From a checkpoint of a small transformer trained on Wikipedia: rotary positions.
Each number is 50 + 12 x the weight over its row's rms, rounded and kept within 0 to 99. Layers, rows and columns count from 0. The size before them is the row's rms in percent of the matrix's.

# o: layer 8 attention output (transposed), 256x256, rms 0.146, rows 224-255, columns 128-191
# v: layer 8 attention value, 256x256, rms 0.172, rows 225-255, columns 128-191
# gate: layer 8 MLP gate, 256x256, rms 0.117, rows 0-13, columns 128-191
# up: layer 8 MLP up, 256x256, rms 0.119, rows 0-13, columns 128-191
# down: layer 8 MLP down (transposed), 256x256, rms 0.163, rows 0-13, columns 128-191
o224 099:67 73 60 48 22 63 48 49 32 63 61 63 32 43 30 35 45 47 45 49 64 46 51 41 46 57 56 38 57 56 36 47 24 44 71 43 39 31 38 43 52 78 58 51 64 43 26 37 66 29 54 49 34 58 37 52 26 38 84 59 33 41 53 60
v225 090:48 48 54 63 28 60 46 38 42 49 34 59 53 62 66 45 35 55 57 30 48 69 44 63 44 55 43 30 44 54 30 38 71 51 17 64 33 54 50 25 50 60 46 45 32 44 61 70 45 42 59 57 65 53 39 38 72 36 63 30 58 57 81 52
o225 086:28 46 43 76 43 62 73 35 58 47 37 46 57 42 79 55 25 62 60 62 61 50 62 30 46 58 35 45 48 39 61 54 52 52 34 62 53 51 52 48 54 67 56 46 35 37 40 64 76 41 55 40 39 44 62 62 44 70 54 49 33 54 70 55
v226 091:55 59 62 58 51 43 50 54 55 55 53 39 66 78 59 29 61 52 63 66 40 51 52 47 35 52 56 59 31 61 63 39 59 56 39 51 61 50 69 72 38 26 54 56 76 62 20 55 48 44 50 34 39 62 53 35 44 43 57 47 44 46 47 25
o226 097:48 49 52 52 65 54 56 40 38 53 44 71 74 31 53 49 59 22 64 55 23 29 50 63 41 66 69 49 30 48 65 47 35 42 58 52 54 48 54 56 56 58 69 43 57 41 45 55 54 36 28 14 48 49 39 65 36 25 63 40 56 58 61 44
v227 090:53 46 65 49 67 59 40 49 53 35 64 34 68 50 55 53 55 19 43 69 54 68 58 42 66 61 62 45 37 74 57 32 44 34 35 42 57 46 43 50 62 31 45 53 62 47 42 31 46 67 35 42 56 42 53 46 33 72 47 67 50 37 36 61
o227 088:62 59 53 57 39 53 36 31 49 52 31 32 69 51 41 52 47 55 60 42 63 53 55 53 36 41 35 45 40 47 47 27 36 62 38 51 48 49 47 35 45 45 28 49 64 71 68 40 44 66 48 51 50 72 45 58 36 57 30 48 36 59 24 47
v228 085:58 50 36 38 58 33 52 19 39 21 38 60 50 66 39 51 64 45 46 52 44 34 43 65 50 58 61 45 67 36 53 59 66 42 71 62 54 60 54 42 57 36 62 58 32 38 62 46 55 10 53 39 84 45 50 55 47 74 44 45 41 44 43 68
o228 082:62 46 71 33 56 45 47 49 49 58 47 34 65 39 55 44 57 40 36 53 51 52 52 42 44 61 53 48 32 74 54 46 67 41 49 48 38 54 52 46 58 57 52 35 36 52 40 47 59 39 62 48 47 35 41 48 54 51 60 71 41 35 44 46
v229 088:53 61 56 58 50 80 32 59 46 77 64 65 63 44 48 60 55 44 48 54 59 40 32 46 41 37 31 51 62 76 47 53 63 83 46 59 44 41 41 28 49 81 55 48 56 26 52 53 51 57 43 73 41 41 51 42 34 58 45 44 51 65 37 63
o229 084:55 63 47 29 55 64 46 44 50 37 55 58 31 53 47 48 43 63 65 45 49 31 62 45 64 52 39 30 61 35 47 53 40 38 17 53 46 47 59 42 56 50 37 50 66 64 56 51 69 43 70 51 58 49 48 60 48 58 29 59 52 67 37 47
v230 095:45 57 64 28 26 42 57 42 49 48 43 47 64 60 56 53 40 32 40 44 65 43 41 45 48 61 76 32 52 57 44 40 74 33 47 41 45 39 65 58 51 27 55 51 26 46 39 56 40 50 46 48 83 47 43 38 47 47 56 50 69 43 42 32
o230 098:42 26 62 43 30 39 57 45 59 29 45 49 30 39 70 55 54 55 61 37 40 47 53 56 45 78 61 39 42 48 49 46 96 62 45 60 51 43 58 36 35 61 48 27 43 58 39 41 67 66 62 48 60 17 47 43 35 59 30 61 55 49 36 46
v231 095:59 49 55 57 35 41 54 39 67 59 63 48 38 24 54 51 44 58 44 30 70 63 37 32 50 41 56 65 51 46 38 60 56 58 44 39 22 56 52 47 39 50 33 34 49 34 60 75 57 44 46 20 45 38 44 42 51 62 50 57 57 50 55 39
o231 100:43 37 33 65 47 34 62 55 45 64 41 52 45 48 39 47 48 42 56 42 41 44 54 38 66 46 53 68 66 46 52 58 54 64 57 40 35 78 35 40 37 73 53 36 62 60 28 34 52 19 67 49 42 43 24 51 37 53 41 47 42 44 54 38
v232 092:39 38 46 54 67 60 53 49 66 45 43 36 64 48 53 32 47 39 72 63 40 45 50 72 64 48 66 61 56 38 51 44 38 62 49 54 74 35 50 79 51 48 59 59 79 64 32 28 52 66 43 38 17 38 65 41 27 65 45 31 40 59 61 42
o232 090:58 49 50 24 48 77 55 46 73 64 47 70 50 48 26 69 31 50 56 30 33 49 46 50 25 55 38 38 54 70 53 59 41 51 40 54 62 63 67 58 57 52 54 56 51 42 52 45 41 47 48 43 59 74 41 34 60 41 55 55 56 57 83 46
v233 096:73 66 56 61 31 68 69 49 37 59 21 73 35 35 58 55 69 54 60 32 63 40 44 38 46 25 50 54 47 35 28 57 53 43 65 62 46 41 44 37 53 67 57 48 55 37 61 80 51 50 47 63 62 47 63 34 62 65 56 47 59 72 54 54
o233 087:74 45 38 49 31 53 60 50 48 48 63 60 48 68 64 46 65 60 72 54 52 53 41 33 59 64 67 61 85 45 36 40 32 60 33 50 47 54 56 45 64 47 60 56 59 50 26 72 59 39 53 74 62 57 50 48 60 64 45 49 44 52 49 50
v234 085:52 51 61 43 29 44 61 80 42 48 34 39 54 55 75 61 55 63 68 48 61 72 40 59 27 36 48 53 36 44 58 55 49 49 37 52 46 16 46 67 60 31 45 49 61 58 58 50 64 67 55 56 54 30 57 33 48 73 51 59 39 70 54 48
o234 083:56 65 31 27 58 37 66 31 65 73 49 48 54 52 38 39 49 55 59 32 45 55 50 45 56 57 46 48 61 61 70 42 58 55 56 42 40 22 54 39 43 49 65 47 49 48 79 67 51 41 64 51 36 59 63 46 79 41 50 52 62 68 64 52
v235 095:41 48 40 35 29 52 84 64 60 61 29 56 60 46 75 42 41 39 61 71 61 45 48 46 34 46 71 41 58 57 43 77 52 65 44 42 38 50 51 38 61 51 25 48 58 60 64 59 69 53 27 40 41 50 32 38 66 53 38 35 40 25 63 59
o235 099:48 48 45 60 40 58 62 53 58 42 49 38 56 46 45 47 55 80 39 60 67 62 42 49 55 49 34 46 32 27 47 38 51 37 38 72 52 67 42 33 57 38 75 55 36 47 70 40 74 58 56 41 47 60 46 48 79 30 68 40 41 32 58 43
v236 087:46 52 55 67 24 48 71 68 37 88 66 39 26 46 58 54 61 48 56 52 65 41 51 53 37 49 54 66 46 40 61 52 47 68 39 37 57 23 34 70 77 30 36 57 61 34 50 59 55 51 45 52 30 38 55 38 43 66 44 75 63 46 40 50
o236 084:58 49 48 38 64 29 59 56 25 44 48 37 55 46 51 44 50 56 65 55 35 57 31 45 44 44 41 28 59 44 42 65 55 41 41 56 45 45 74 27 36 54 50 60 68 55 71 53 51 50 52 45 65 36 41 23 61 27 22 43 39 52 64 53
v237 093:62 55 56 47 33 48 55 75 47 40 55 38 53 59 69 54 52 33 51 64 72 43 50 53 34 50 57 31 59 47 51 29 55 52 58 46 59 22 42 30 20 38 41 51 40 29 42 61 36 49 24 61 68 40 39 65 38 44 54 58 45 51 51 44
o237 089:37 42 55 29 59 53 41 58 46 46 50 59 42 79 52 37 54 50 67 64 40 51 65 68 40 64 56 30 52 63 63 61 55 36 41 61 37 47 33 62 47 42 46 43 54 66 54 45 58 32 56 62 59 32 57 55 62 57 34 69 56 55 45 49
v238 094:48 69 32 43 54 51 58 52 68 67 62 54 57 42 37 59 57 22 44 74 64 26 51 47 45 37 56 37 46 41 47 74 50 76 70 31 51 49 53 51 70 32 50 54 63 42 71 43 51 58 49 50 36 37 48 46 58 68 50 65 40 41 51 88
o238 094:45 33 33 26 73 54 28 62 60 44 58 17 63 61 60 46 37 66 35 65 55 40 61 46 50 65 59 27 53 56 63 46 38 67 38 62 48 45 67 55 56 54 20 53 42 59 64 40 65 56 48 63 37 46 39 53 60 46 63 46 56 41 49 50
v239 094:44 45 62 68 36 47 43 67 64 42 41 59 42 36 50 55 43 44 39 48 53 66 61 33 43 57 49 62 34 55 39 56 53 55 54 71 56 59 45 51 35 66 43 17 52 59 64 51 61 72 49 26 54 51 37 39 62 40 39 49 35 52 61 29
o239 094:37 32 40 78 53 35 33 53 58 55 35 54 75 18 63 64 55 54 54 63 46 38 39 52 55 27 43 63 48 40 51 56 72 35 55 58 68 41 28 59 52 71 57 54 56 27 66 79 45 65 67 46 63 54 57 52 54 61 42 47 61 62 43 44
v240 094:37 62 67 65 66 62 61 67 40 39 33 62 54 48 66 51 60 41 61 72 55 52 73 56 49 50 66 36 59 55 37 45 65 43 37 32 53 54 17 88 71 20 42 62 42 60 79 55 63 48 39 57 57 52 27 48 62 67 60 26 57 50 67 52
o240 092:46 52 54 48 51 61 40 43 55 45 50 57 46 53 63 41 52 59 29 52 49 48 64 44 24 51 54 33 59 52 66 64 68 65 41 60 71 57 58 59 66 33 57 63 50 40 73 67 54 61 39 51 51 59 41 41 68 50 24 29 42 37 42 44
v241 092:63 40 36 38 54 53 44 47 43 42 27 44 55 27 75 44 53 39 48 61 31 82 37 55 42 50 66 62 65 48 52 43 43 40 25 39 36 48 34 70 38 55 40 62 54 63 59 42 43 53 45 24 44 57 48 34 39 37 69 32 41 50 48 41
o241 090:45 65 67 57 33 57 56 60 58 62 51 51 50 53 48 50 51 52 53 07 58 54 62 42 36 67 38 64 58 58 73 60 40 48 40 57 59 44 60 63 53 50 65 47 66 29 53 35 60 40 45 44 42 49 44 43 50 38 30 52 66 73 52 47
v242 097:43 36 57 54 59 70 41 51 50 59 48 67 40 38 46 40 40 66 49 45 38 73 40 53 52 71 48 49 38 52 46 43 52 46 40 64 25 66 41 36 22 60 58 52 34 53 47 45 43 29 66 62 55 57 44 70 64 29 55 61 47 43 58 41
o242 106:54 55 54 64 47 36 58 53 79 42 42 57 52 34 69 56 64 60 55 68 72 43 65 49 60 61 37 87 39 44 59 51 30 43 38 69 34 57 34 46 65 37 58 37 64 58 57 53 51 27 28 64 35 23 33 68 42 66 55 44 43 49 54 58
v243 088:40 42 61 63 60 47 64 54 72 63 67 59 60 46 56 33 62 34 38 66 45 44 58 30 52 40 58 72 19 45 53 48 38 46 47 41 37 59 63 44 41 37 42 50 45 33 40 77 49 34 45 47 34 36 60 42 17 77 57 50 41 53 42 50
o243 088:57 30 34 40 57 27 44 45 37 78 57 52 50 69 45 44 52 33 72 60 41 64 51 34 51 59 42 61 49 51 57 43 39 53 62 65 59 47 66 58 20 52 42 51 58 59 47 42 35 23 40 51 50 59 40 59 61 56 54 36 49 55 30 44
v244 096:45 68 57 55 80 56 55 51 50 46 47 48 75 69 54 57 61 50 64 59 30 38 52 71 69 46 51 46 44 49 64 58 47 53 47 21 71 56 57 59 30 31 63 54 42 50 25 74 57 66 59 46 32 67 59 65 54 58 67 56 51 64 53 42
o244 097:51 61 45 50 69 62 76 69 66 48 45 38 61 61 35 43 42 68 60 53 57 59 72 58 65 45 57 48 43 51 44 48 54 62 60 48 70 56 48 66 40 50 33 58 45 75 54 66 52 43 46 48 54 52 45 47 66 52 80 68 49 53 76 61
v245 088:52 30 57 42 46 58 67 48 34 31 38 61 49 35 58 48 28 42 39 35 45 54 39 69 31 49 42 47 43 56 47 38 68 54 60 54 45 30 68 50 27 34 46 49 32 63 82 47 52 63 60 59 63 37 66 25 69 58 63 43 40 56 51 52
o245 094:63 37 66 54 58 67 52 43 63 43 30 62 60 62 42 55 29 35 10 43 54 47 49 64 59 37 49 36 57 41 46 58 58 41 50 71 35 61 49 65 40 47 60 51 16 32 34 57 59 56 59 90 48 54 50 63 57 59 67 48 39 61 43 35
v246 080:67 61 60 30 69 41 36 46 28 33 73 54 38 58 22 52 41 49 40 47 30 62 38 43 56 70 51 49 78 43 41 41 33 50 47 65 42 67 38 38 37 47 41 41 43 58 34 57 63 53 66 48 43 50 58 52 61 42 60 70 42 48 50 46
o246 077:41 62 65 39 39 39 42 40 28 41 58 35 55 50 46 46 37 60 27 52 57 41 35 69 60 64 47 41 41 48 39 44 58 70 48 21 58 61 59 72 40 42 49 68 31 30 54 38 44 35 45 48 47 30 42 50 30 47 70 62 53 59 52 40
v247 087:54 60 56 54 36 23 64 67 50 32 51 54 60 43 66 56 69 41 55 54 41 38 69 59 65 44 33 55 35 70 57 32 51 38 51 38 47 73 32 36 39 48 67 72 53 44 45 67 55 46 32 70 34 66 35 37 43 46 65 71 61 36 59 75
o247 090:43 40 46 23 41 39 62 55 51 53 49 27 33 62 71 48 64 38 65 49 66 36 60 62 60 49 38 57 44 54 50 58 49 47 53 56 40 69 51 67 39 61 35 50 74 53 46 49 49 54 56 47 44 70 52 38 56 29 61 71 60 33 48 52
v248 101:50 49 34 62 46 42 63 41 12 50 55 68 44 38 57 48 54 53 51 44 40 40 68 54 53 56 47 61 62 16 65 50 36 64 67 68 53 58 45 28 58 59 49 67 50 47 73 37 56 16 67 22 46 61 54 52 62 47 54 39 36 70 32 53
o248 100:43 63 71 73 54 51 63 42 25 37 50 31 55 53 51 53 58 51 30 38 32 39 34 48 48 51 46 61 61 45 19 34 34 37 51 61 57 41 62 55 61 37 47 64 36 29 43 64 48 27 57 73 66 43 40 52 46 37 37 37 59 34 60 45
v249 097:59 43 50 53 19 62 57 55 53 28 46 39 29 29 64 46 48 54 55 57 77 50 51 44 54 51 56 62 45 41 48 58 42 36 50 50 68 63 37 60 78 55 41 52 58 51 60 29 50 52 69 42 46 44 54 51 58 49 34 41 49 39 58 53
o249 097:36 45 51 46 50 52 46 47 56 49 51 62 31 31 59 41 71 64 68 51 42 70 26 53 38 40 54 37 58 38 61 56 50 57 68 51 69 45 51 54 80 48 41 50 61 45 49 50 46 47 58 49 58 61 21 30 51 49 47 42 44 42 59 51
v250 086:43 57 48 55 45 68 51 38 54 30 39 55 70 46 55 63 68 55 44 65 61 79 19 48 52 57 64 44 40 51 49 41 71 57 62 46 44 46 39 38 57 44 80 56 58 52 77 70 52 68 47 58 62 51 54 44 52 59 52 31 30 53 47 76
o250 088:66 59 43 62 46 49 44 52 56 62 43 53 36 53 63 43 44 59 55 45 48 57 32 43 41 66 45 49 51 44 58 28 43 52 45 51 51 57 43 55 65 44 62 42 48 81 50 46 63 70 71 55 63 49 45 62 66 44 35 34 20 51 51 45
v251 083:43 60 51 59 57 36 55 64 39 63 33 56 27 67 26 54 41 46 40 41 47 31 65 61 57 70 23 49 56 19 64 65 60 48 60 69 51 55 50 31 36 47 56 38 43 50 69 49 43 47 66 68 44 36 61 47 54 51 29 47 52 61 32 30
o251 079:51 40 39 66 76 26 34 34 30 42 56 55 39 40 41 76 52 54 30 61 39 45 43 53 55 45 55 30 49 44 52 46 58 47 18 54 43 53 46 63 46 46 45 38 51 49 44 81 53 46 55 46 61 40 51 55 47 52 61 51 50 49 56 63
v252 095:52 54 55 57 51 58 58 52 45 64 46 47 69 50 63 60 56 34 65 16 64 14 40 49 47 49 43 36 50 47 44 39 45 50 19 43 39 49 54 49 58 53 58 59 30 36 32 59 60 29 48 65 65 43 43 41 60 36 44 46 73 33 52 55
o252 089:26 57 59 74 51 54 59 51 43 49 59 49 49 59 64 44 57 58 64 63 62 58 48 42 40 70 43 27 50 46 46 49 62 52 39 41 63 49 53 45 47 49 46 38 37 40 48 55 38 27 59 62 51 58 35 45 51 53 68 48 30 45 51 63
v253 093:42 45 29 43 54 48 44 68 56 60 46 21 40 55 30 77 34 79 75 39 53 51 50 45 48 47 55 34 43 49 44 61 62 54 58 62 43 25 67 56 55 46 47 52 42 39 66 43 48 45 55 56 55 52 44 59 61 40 49 54 46 29 62 42
o253 097:55 46 36 62 62 38 60 60 71 40 33 35 61 49 51 78 45 49 60 44 56 62 45 41 56 46 28 52 59 64 54 44 32 33 29 53 39 37 27 59 47 45 70 32 40 48 61 61 57 40 51 51 51 72 50 54 41 27 55 24 42 53 45 49
v254 086:36 37 71 56 45 55 59 61 64 56 53 76 49 36 53 55 54 43 62 68 49 75 51 53 53 70 48 68 57 39 67 40 51 54 46 26 60 73 40 45 63 30 54 27 82 52 61 58 50 43 49 32 47 55 54 51 62 60 47 59 48 46 42 64
o254 083:41 59 52 44 52 45 55 26 53 61 70 53 36 48 41 53 62 53 36 46 34 47 52 42 52 44 29 61 48 49 41 38 51 67 51 56 75 66 53 36 52 45 24 58 31 64 45 45 63 53 69 45 68 75 51 51 57 51 54 43 43 51 39 39
v255 094:69 56 31 51 75 50 48 42 35 49 51 54 63 57 40 61 57 50 48 51 38 39 66 43 62 58 32 38 56 45 43 59 33 50 51 33 55 74 47 52 40 55 56 47 47 60 30 38 51 47 53 50 53 61 37 65 59 39 27 57 52 51 49 44
o255 098:49 55 43 62 45 54 48 57 44 52 38 56 62 39 33 57 63 34 62 65 73 45 85 54 40 61 33 45 47 38 48 55 46 68 43 51 72 71 37 34 51 54 60 69 67 50 32 46 61 59 53 58 42 46 57 39 33 67 46 55 55 50 54 47
gate0 100:53 62 43 58 53 40 38 62 53 54 21 34 56 64 52 38 74 37 60 33 45 30 42 31 32 63 48 53 64 49 63 53 48 39 65 64 52 56 45 40 58 30 35 58 61 48 49 78 48 37 65 37 49 38 40 34 39 47 39 47 38 42 29 65
up0 095:32 40 68 66 57 31 50 62 60 46 39 54 58 54 52 43 61 35 66 56 66 61 69 66 61 33 29 64 55 63 56 39 40 44 54 47 50 24 59 42 65 77 44 60 50 59 43 53 48 70 33 49 71 50 47 60 40 31 57 46 42 56 62 39
down0 103:36 59 52 48 60 17 33 46 63 57 78 46 46 58 62 44 45 50 66 43 18 55 55 49 39 64 56 89 58 48 45 65 45 32 66 49 53 79 37 40 39 42 60 56 62 54 48 34 57 45 72 37 49 62 51 37 41 44 43 64 50 47 26 48
gate1 103:55 31 32 39 55 56 33 48 45 38 46 48 43 60 51 53 44 35 51 52 60 59 47 63 49 67 45 55 45 70 72 52 65 20 61 46 53 34 33 53 43 62 36 35 57 51 50 74 35 50 43 46 50 55 58 50 65 53 62 38 54 29 39 52
up1 106:45 52 53 47 40 33 39 41 40 29 59 25 37 61 45 68 69 39 35 64 53 48 47 57 36 53 72 60 54 37 46 58 56 67 38 52 61 48 69 54 40 54 54 63 48 67 38 48 54 59 56 58 40 34 59 67 47 37 40 59 50 64 65 43
down1 105:35 51 41 60 62 43 72 46 51 54 42 65 49 51 59 59 39 37 48 37 47 48 55 51 47 60 36 34 29 44 41 57 70 59 47 69 58 46 39 53 55 70 49 85 38 52 33 47 60 34 37 51 59 41 52 50 55 55 64 69 57 30 53 62
gate2 109:64 43 55 39 71 42 33 24 53 58 45 47 50 42 56 32 42 50 64 46 42 40 56 51 46 58 63 66 56 28 59 63 50 32 45 49 38 48 59 55 65 45 60 61 43 35 55 55 65 72 57 31 48 45 57 47 64 21 64 31 29 65 61 63
up2 107:31 46 59 65 42 45 30 55 48 51 73 67 41 31 27 42 54 36 59 64 53 56 47 40 74 36 51 66 49 51 49 58 55 59 46 65 40 39 49 55 40 44 48 33 35 61 57 45 23 62 66 36 45 59 64 47 38 79 41 52 55 32 62 15
down2 105:57 52 62 70 50 40 50 48 47 63 51 66 33 26 31 49 44 51 56 62 36 71 45 65 61 60 47 44 52 40 46 35 58 36 58 69 53 43 38 47 24 47 57 59 55 37 58 63 51 59 50 55 68 49 45 53 63 36 57 27 52 58 59 59
gate3 103:25 59 45 47 39 25 52 50 47 53 55 58 60 69 35 44 35 73 46 70 56 66 40 62 27 46 24 52 56 54 63 37 69 55 59 57 61 61 40 65 47 74 57 77 50 59 46 40 38 41 45 36 41 68 44 47 68 49 32 49 46 43 43 55
up3 110:46 47 51 34 69 42 33 47 49 49 44 62 65 72 47 49 54 58 46 61 52 59 38 57 48 58 47 56 83 46 53 63 46 44 72 31 44 29 47 60 78 25 61 48 59 57 65 49 43 39 55 33 47 50 57 40 51 49 55 31 39 57 63 55
down3 103:39 48 45 60 52 39 40 33 60 38 46 67 75 58 50 54 45 62 48 59 41 35 60 73 63 48 63 45 37 71 46 35 62 38 24 52 55 50 49 58 57 33 43 45 43 38 48 46 43 56 35 39 35 52 47 37 59 65 63 67 60 53 94 39
gate4 101:46 77 46 47 54 53 67 65 43 54 79 54 46 36 34 38 33 66 64 49 50 35 42 31 53 46 43 45 55 68 46 61 25 45 53 62 65 64 71 29 51 49 45 65 58 46 49 58 55 55 55 44 42 42 46 36 44 71 52 50 61 46 51 46
up4 103:46 65 61 46 82 57 52 58 44 59 85 52 48 37 55 52 60 54 60 55 56 32 35 25 52 44 42 60 54 66 48 64 49 57 65 53 47 59 72 32 68 65 25 59 47 41 52 43 44 54 36 53 30 53 49 32 51 63 55 38 54 47 54 39
down4 098:65 46 46 41 45 61 40 65 38 42 33 54 80 58 75 54 36 48 43 61 45 51 42 53 46 42 81 35 42 59 55 52 55 67 55 51 40 45 52 53 32 47 60 43 50 54 51 45 37 63 33 47 70 50 55 55 50 41 22 42 59 46 37 27
gate5 106:40 45 23 48 39 53 38 59 47 62 47 81 67 53 64 50 35 60 34 47 49 67 27 26 56 15 56 49 47 57 71 41 47 56 60 58 46 67 46 45 39 47 59 31 54 57 62 70 49 65 43 65 38 57 54 54 49 61 67 63 42 58 53 56
up5 110:49 35 68 43 46 62 42 85 54 34 32 61 39 56 40 59 49 46 79 48 47 54 51 34 24 36 49 56 58 61 35 44 55 70 31 38 42 61 45 39 58 39 57 74 35 51 54 52 63 53 70 40 54 63 36 49 56 66 58 45 45 57 61 55
down5 108:59 48 51 59 47 53 62 52 50 32 65 53 42 65 39 43 44 45 59 64 51 48 77 56 31 79 57 38 53 67 62 48 54 53 44 34 51 30 38 55 55 44 46 54 49 41 53 57 51 56 45 61 61 47 43 39 41 34 51 67 53 31 57 35
gate6 094:51 54 44 40 54 27 57 40 35 74 45 36 37 35 16 62 46 46 55 50 49 51 38 39 53 54 64 59 30 53 39 54 33 62 54 51 52 61 52 41 53 38 59 41 50 55 34 46 64 51 60 64 51 42 41 53 55 41 57 39 45 61 48 59
up6 091:45 35 69 54 56 59 51 51 71 27 40 54 38 66 72 32 50 70 48 70 53 50 46 45 72 27 56 38 49 49 63 60 70 32 52 41 47 46 41 47 56 46 52 56 44 44 64 44 27 57 48 49 46 81 64 49 28 54 49 64 54 48 47 41
down6 092:47 61 53 68 70 36 39 66 55 77 66 44 31 36 46 67 59 62 40 72 55 34 37 75 59 64 35 28 54 50 52 42 31 43 38 45 64 49 51 48 62 44 65 35 41 57 39 45 62 54 46 38 32 58 31 69 49 33 54 58 60 53 37 48
gate7 108:36 56 57 72 35 45 58 64 61 47 57 44 51 38 30 35 45 50 55 70 63 54 43 48 46 43 48 57 27 56 62 53 48 55 30 46 47 60 51 49 47 49 48 58 59 61 61 68 65 45 52 70 48 82 56 42 43 60 39 53 71 29 69 59
up7 105:32 58 53 47 59 46 39 69 36 63 55 47 67 47 52 45 48 28 33 57 59 61 62 48 36 40 38 44 41 34 48 58 76 40 48 49 50 57 48 38 30 47 30 45 39 65 57 55 79 43 67 49 60 70 50 61 25 65 41 64 66 58 44 86
down7 100:31 55 49 52 28 42 48 57 48 38 51 36 54 67 32 53 60 52 53 64 31 54 55 42 59 52 50 43 38 62 56 30 44 51 42 29 57 37 37 65 51 57 32 45 40 65 56 36 29 64 30 53 34 62 29 39 47 48 36 59 57 65 51 47
gate8 103:32 27 44 54 49 50 59 54 69 37 54 54 58 53 61 79 47 66 39 39 44 46 58 67 82 60 56 43 61 48 58 49 63 36 40 51 43 58 55 36 55 57 40 64 33 46 57 60 50 45 53 43 58 54 66 49 58 53 66 53 44 47 50 63
up8 103:29 70 24 46 53 64 58 49 62 69 63 72 41 40 50 67 41 53 37 58 54 47 66 47 41 22 49 32 44 44 50 48 56 51 40 32 59 37 24 64 66 49 62 49 49 39 46 42 69 39 52 44 58 42 39 36 53 47 37 49 52 41 48 45
down8 099:49 50 42 80 46 45 60 66 68 86 54 47 25 65 52 43 58 39 40 34 40 43 51 50 73 37 46 31 37 46 41 23 65 31 51 35 58 52 31 38 35 65 37 57 57 24 60 56 49 56 38 76 51 70 52 69 47 41 29 43 30 48 51 36
gate9 086:49 65 69 40 43 44 33 54 46 57 35 38 61 95 58 58 55 71 43 47 51 66 44 51 45 69 28 41 44 58 45 35 69 30 51 50 28 43 61 40 58 39 53 81 71 29 42 43 31 44 65 46 56 41 49 32 57 35 34 72 51 44 45 41
up9 086:37 47 56 23 46 31 23 29 54 49 56 50 50 79 67 37 42 58 53 31 46 53 54 55 40 49 48 44 55 56 45 53 56 56 45 54 29 65 46 56 34 42 46 58 46 28 48 61 34 46 52 62 73 35 47 29 43 35 44 57 66 23 37 48
down9 097:61 47 54 31 45 69 54 39 23 41 47 47 34 24 53 54 39 56 58 46 37 67 36 67 56 24 66 55 49 72 61 58 65 52 30 41 44 36 58 47 53 52 27 52 50 30 59 45 47 46 47 67 68 54 65 29 28 51 36 56 64 62 66 59
gate10 085:54 58 51 44 27 62 73 27 22 53 41 60 37 48 44 50 41 80 52 66 46 38 49 71 65 65 71 38 69 36 72 40 52 51 63 56 38 49 81 36 41 55 24 51 68 59 32 55 32 42 58 59 28 49 72 62 44 44 62 54 56 36 63 44
up10 091:53 61 44 39 43 34 60 62 63 48 58 50 52 54 58 44 49 49 38 59 46 69 55 40 38 49 43 50 51 54 53 39 39 57 43 35 46 60 40 41 53 55 44 43 28 34 41 61 36 84 28 70 45 52 55 44 46 45 42 49 63 33 49 60
down10 097:53 58 34 70 77 40 33 60 57 53 53 50 57 47 36 47 69 27 27 32 63 48 50 59 60 53 43 21 25 53 48 66 50 49 48 47 64 35 35 56 55 68 70 51 53 55 58 40 70 61 65 40 43 52 48 43 32 55 34 33 57 64 41 44
gate11 099:27 69 34 61 38 44 57 64 35 41 71 35 50 64 63 49 57 71 76 34 52 47 59 62 45 54 57 43 63 56 49 40 42 50 42 41 49 66 43 52 56 70 41 32 53 32 53 54 43 54 21 46 54 27 42 30 56 42 49 54 33 33 36 20
up11 098:41 58 35 54 46 45 42 77 33 42 74 46 32 51 45 70 51 60 72 66 60 39 56 68 30 50 42 54 42 60 47 49 24 45 29 42 62 58 39 32 54 64 62 63 51 66 43 52 45 35 51 44 59 40 50 37 34 36 46 28 49 42 44 49
down11 101:66 65 50 33 54 43 63 51 35 63 60 62 51 66 51 50 36 27 39 44 53 61 47 53 60 43 56 57 45 44 54 52 67 51 55 40 33 43 52 36 52 72 33 46 37 46 29 65 46 54 59 46 56 21 58 43 50 49 48 54 55 26 46 83
gate12 106:39 46 65 57 42 60 54 47 47 28 57 40 52 47 44 45 70 34 49 68 38 52 52 70 41 46 30 38 53 49 52 37 33 53 46 51 49 29 36 70 39 76 32 41 55 56 52 28 44 55 64 67 51 56 18 65 30 37 43 47 55 34 77 79
up12 102:38 34 55 71 53 49 56 49 68 41 50 34 43 48 41 45 32 66 44 67 49 43 52 59 48 44 37 30 37 43 33 76 27 54 62 39 41 55 62 38 66 62 48 52 44 35 39 46 65 33 37 38 40 25 56 46 64 41 47 47 46 68 54 63
down12 102:58 45 42 52 44 34 49 54 41 46 53 40 48 21 64 60 65 48 16 50 70 58 71 52 64 43 41 53 44 50 45 52 62 23 41 55 72 54 74 28 29 51 61 57 38 26 42 66 35 64 68 41 69 61 69 38 44 72 60 44 58 54 50 56
gate13 106:29 63 57 37 85 69 36 42 41 43 26 46 60 61 64 36 54 33 43 76 80 60 51 58 68 43 49 57 18 54 73 78 55 58 62 45 50 52 44 50 63 46 49 51 43 28 46 52 64 40 53 67 56 40 55 66 65 59 41 49 56 64 43 60
up13 101:60 40 41 63 50 41 59 65 50 64 47 49 37 62 31 52 60 51 58 33 31 48 59 48 35 53 35 29 50 54 44 19 46 61 37 49 71 57 56 48 26 52 62 59 54 46 35 72 39 55 51 44 52 74 51 47 79 35 44 48 24 52 42 61
down13 103:40 68 29 30 33 55 36 37 37 32 45 49 61 19 44 34 50 47 48 47 52 29 42 70 59 37 62 54 68 44 59 56 40 62 30 48 34 59 45 39 69 45 41 38 44 51 51 41 36 49 44 46 41 41 43 45 41 39 60 54 38 50 33 32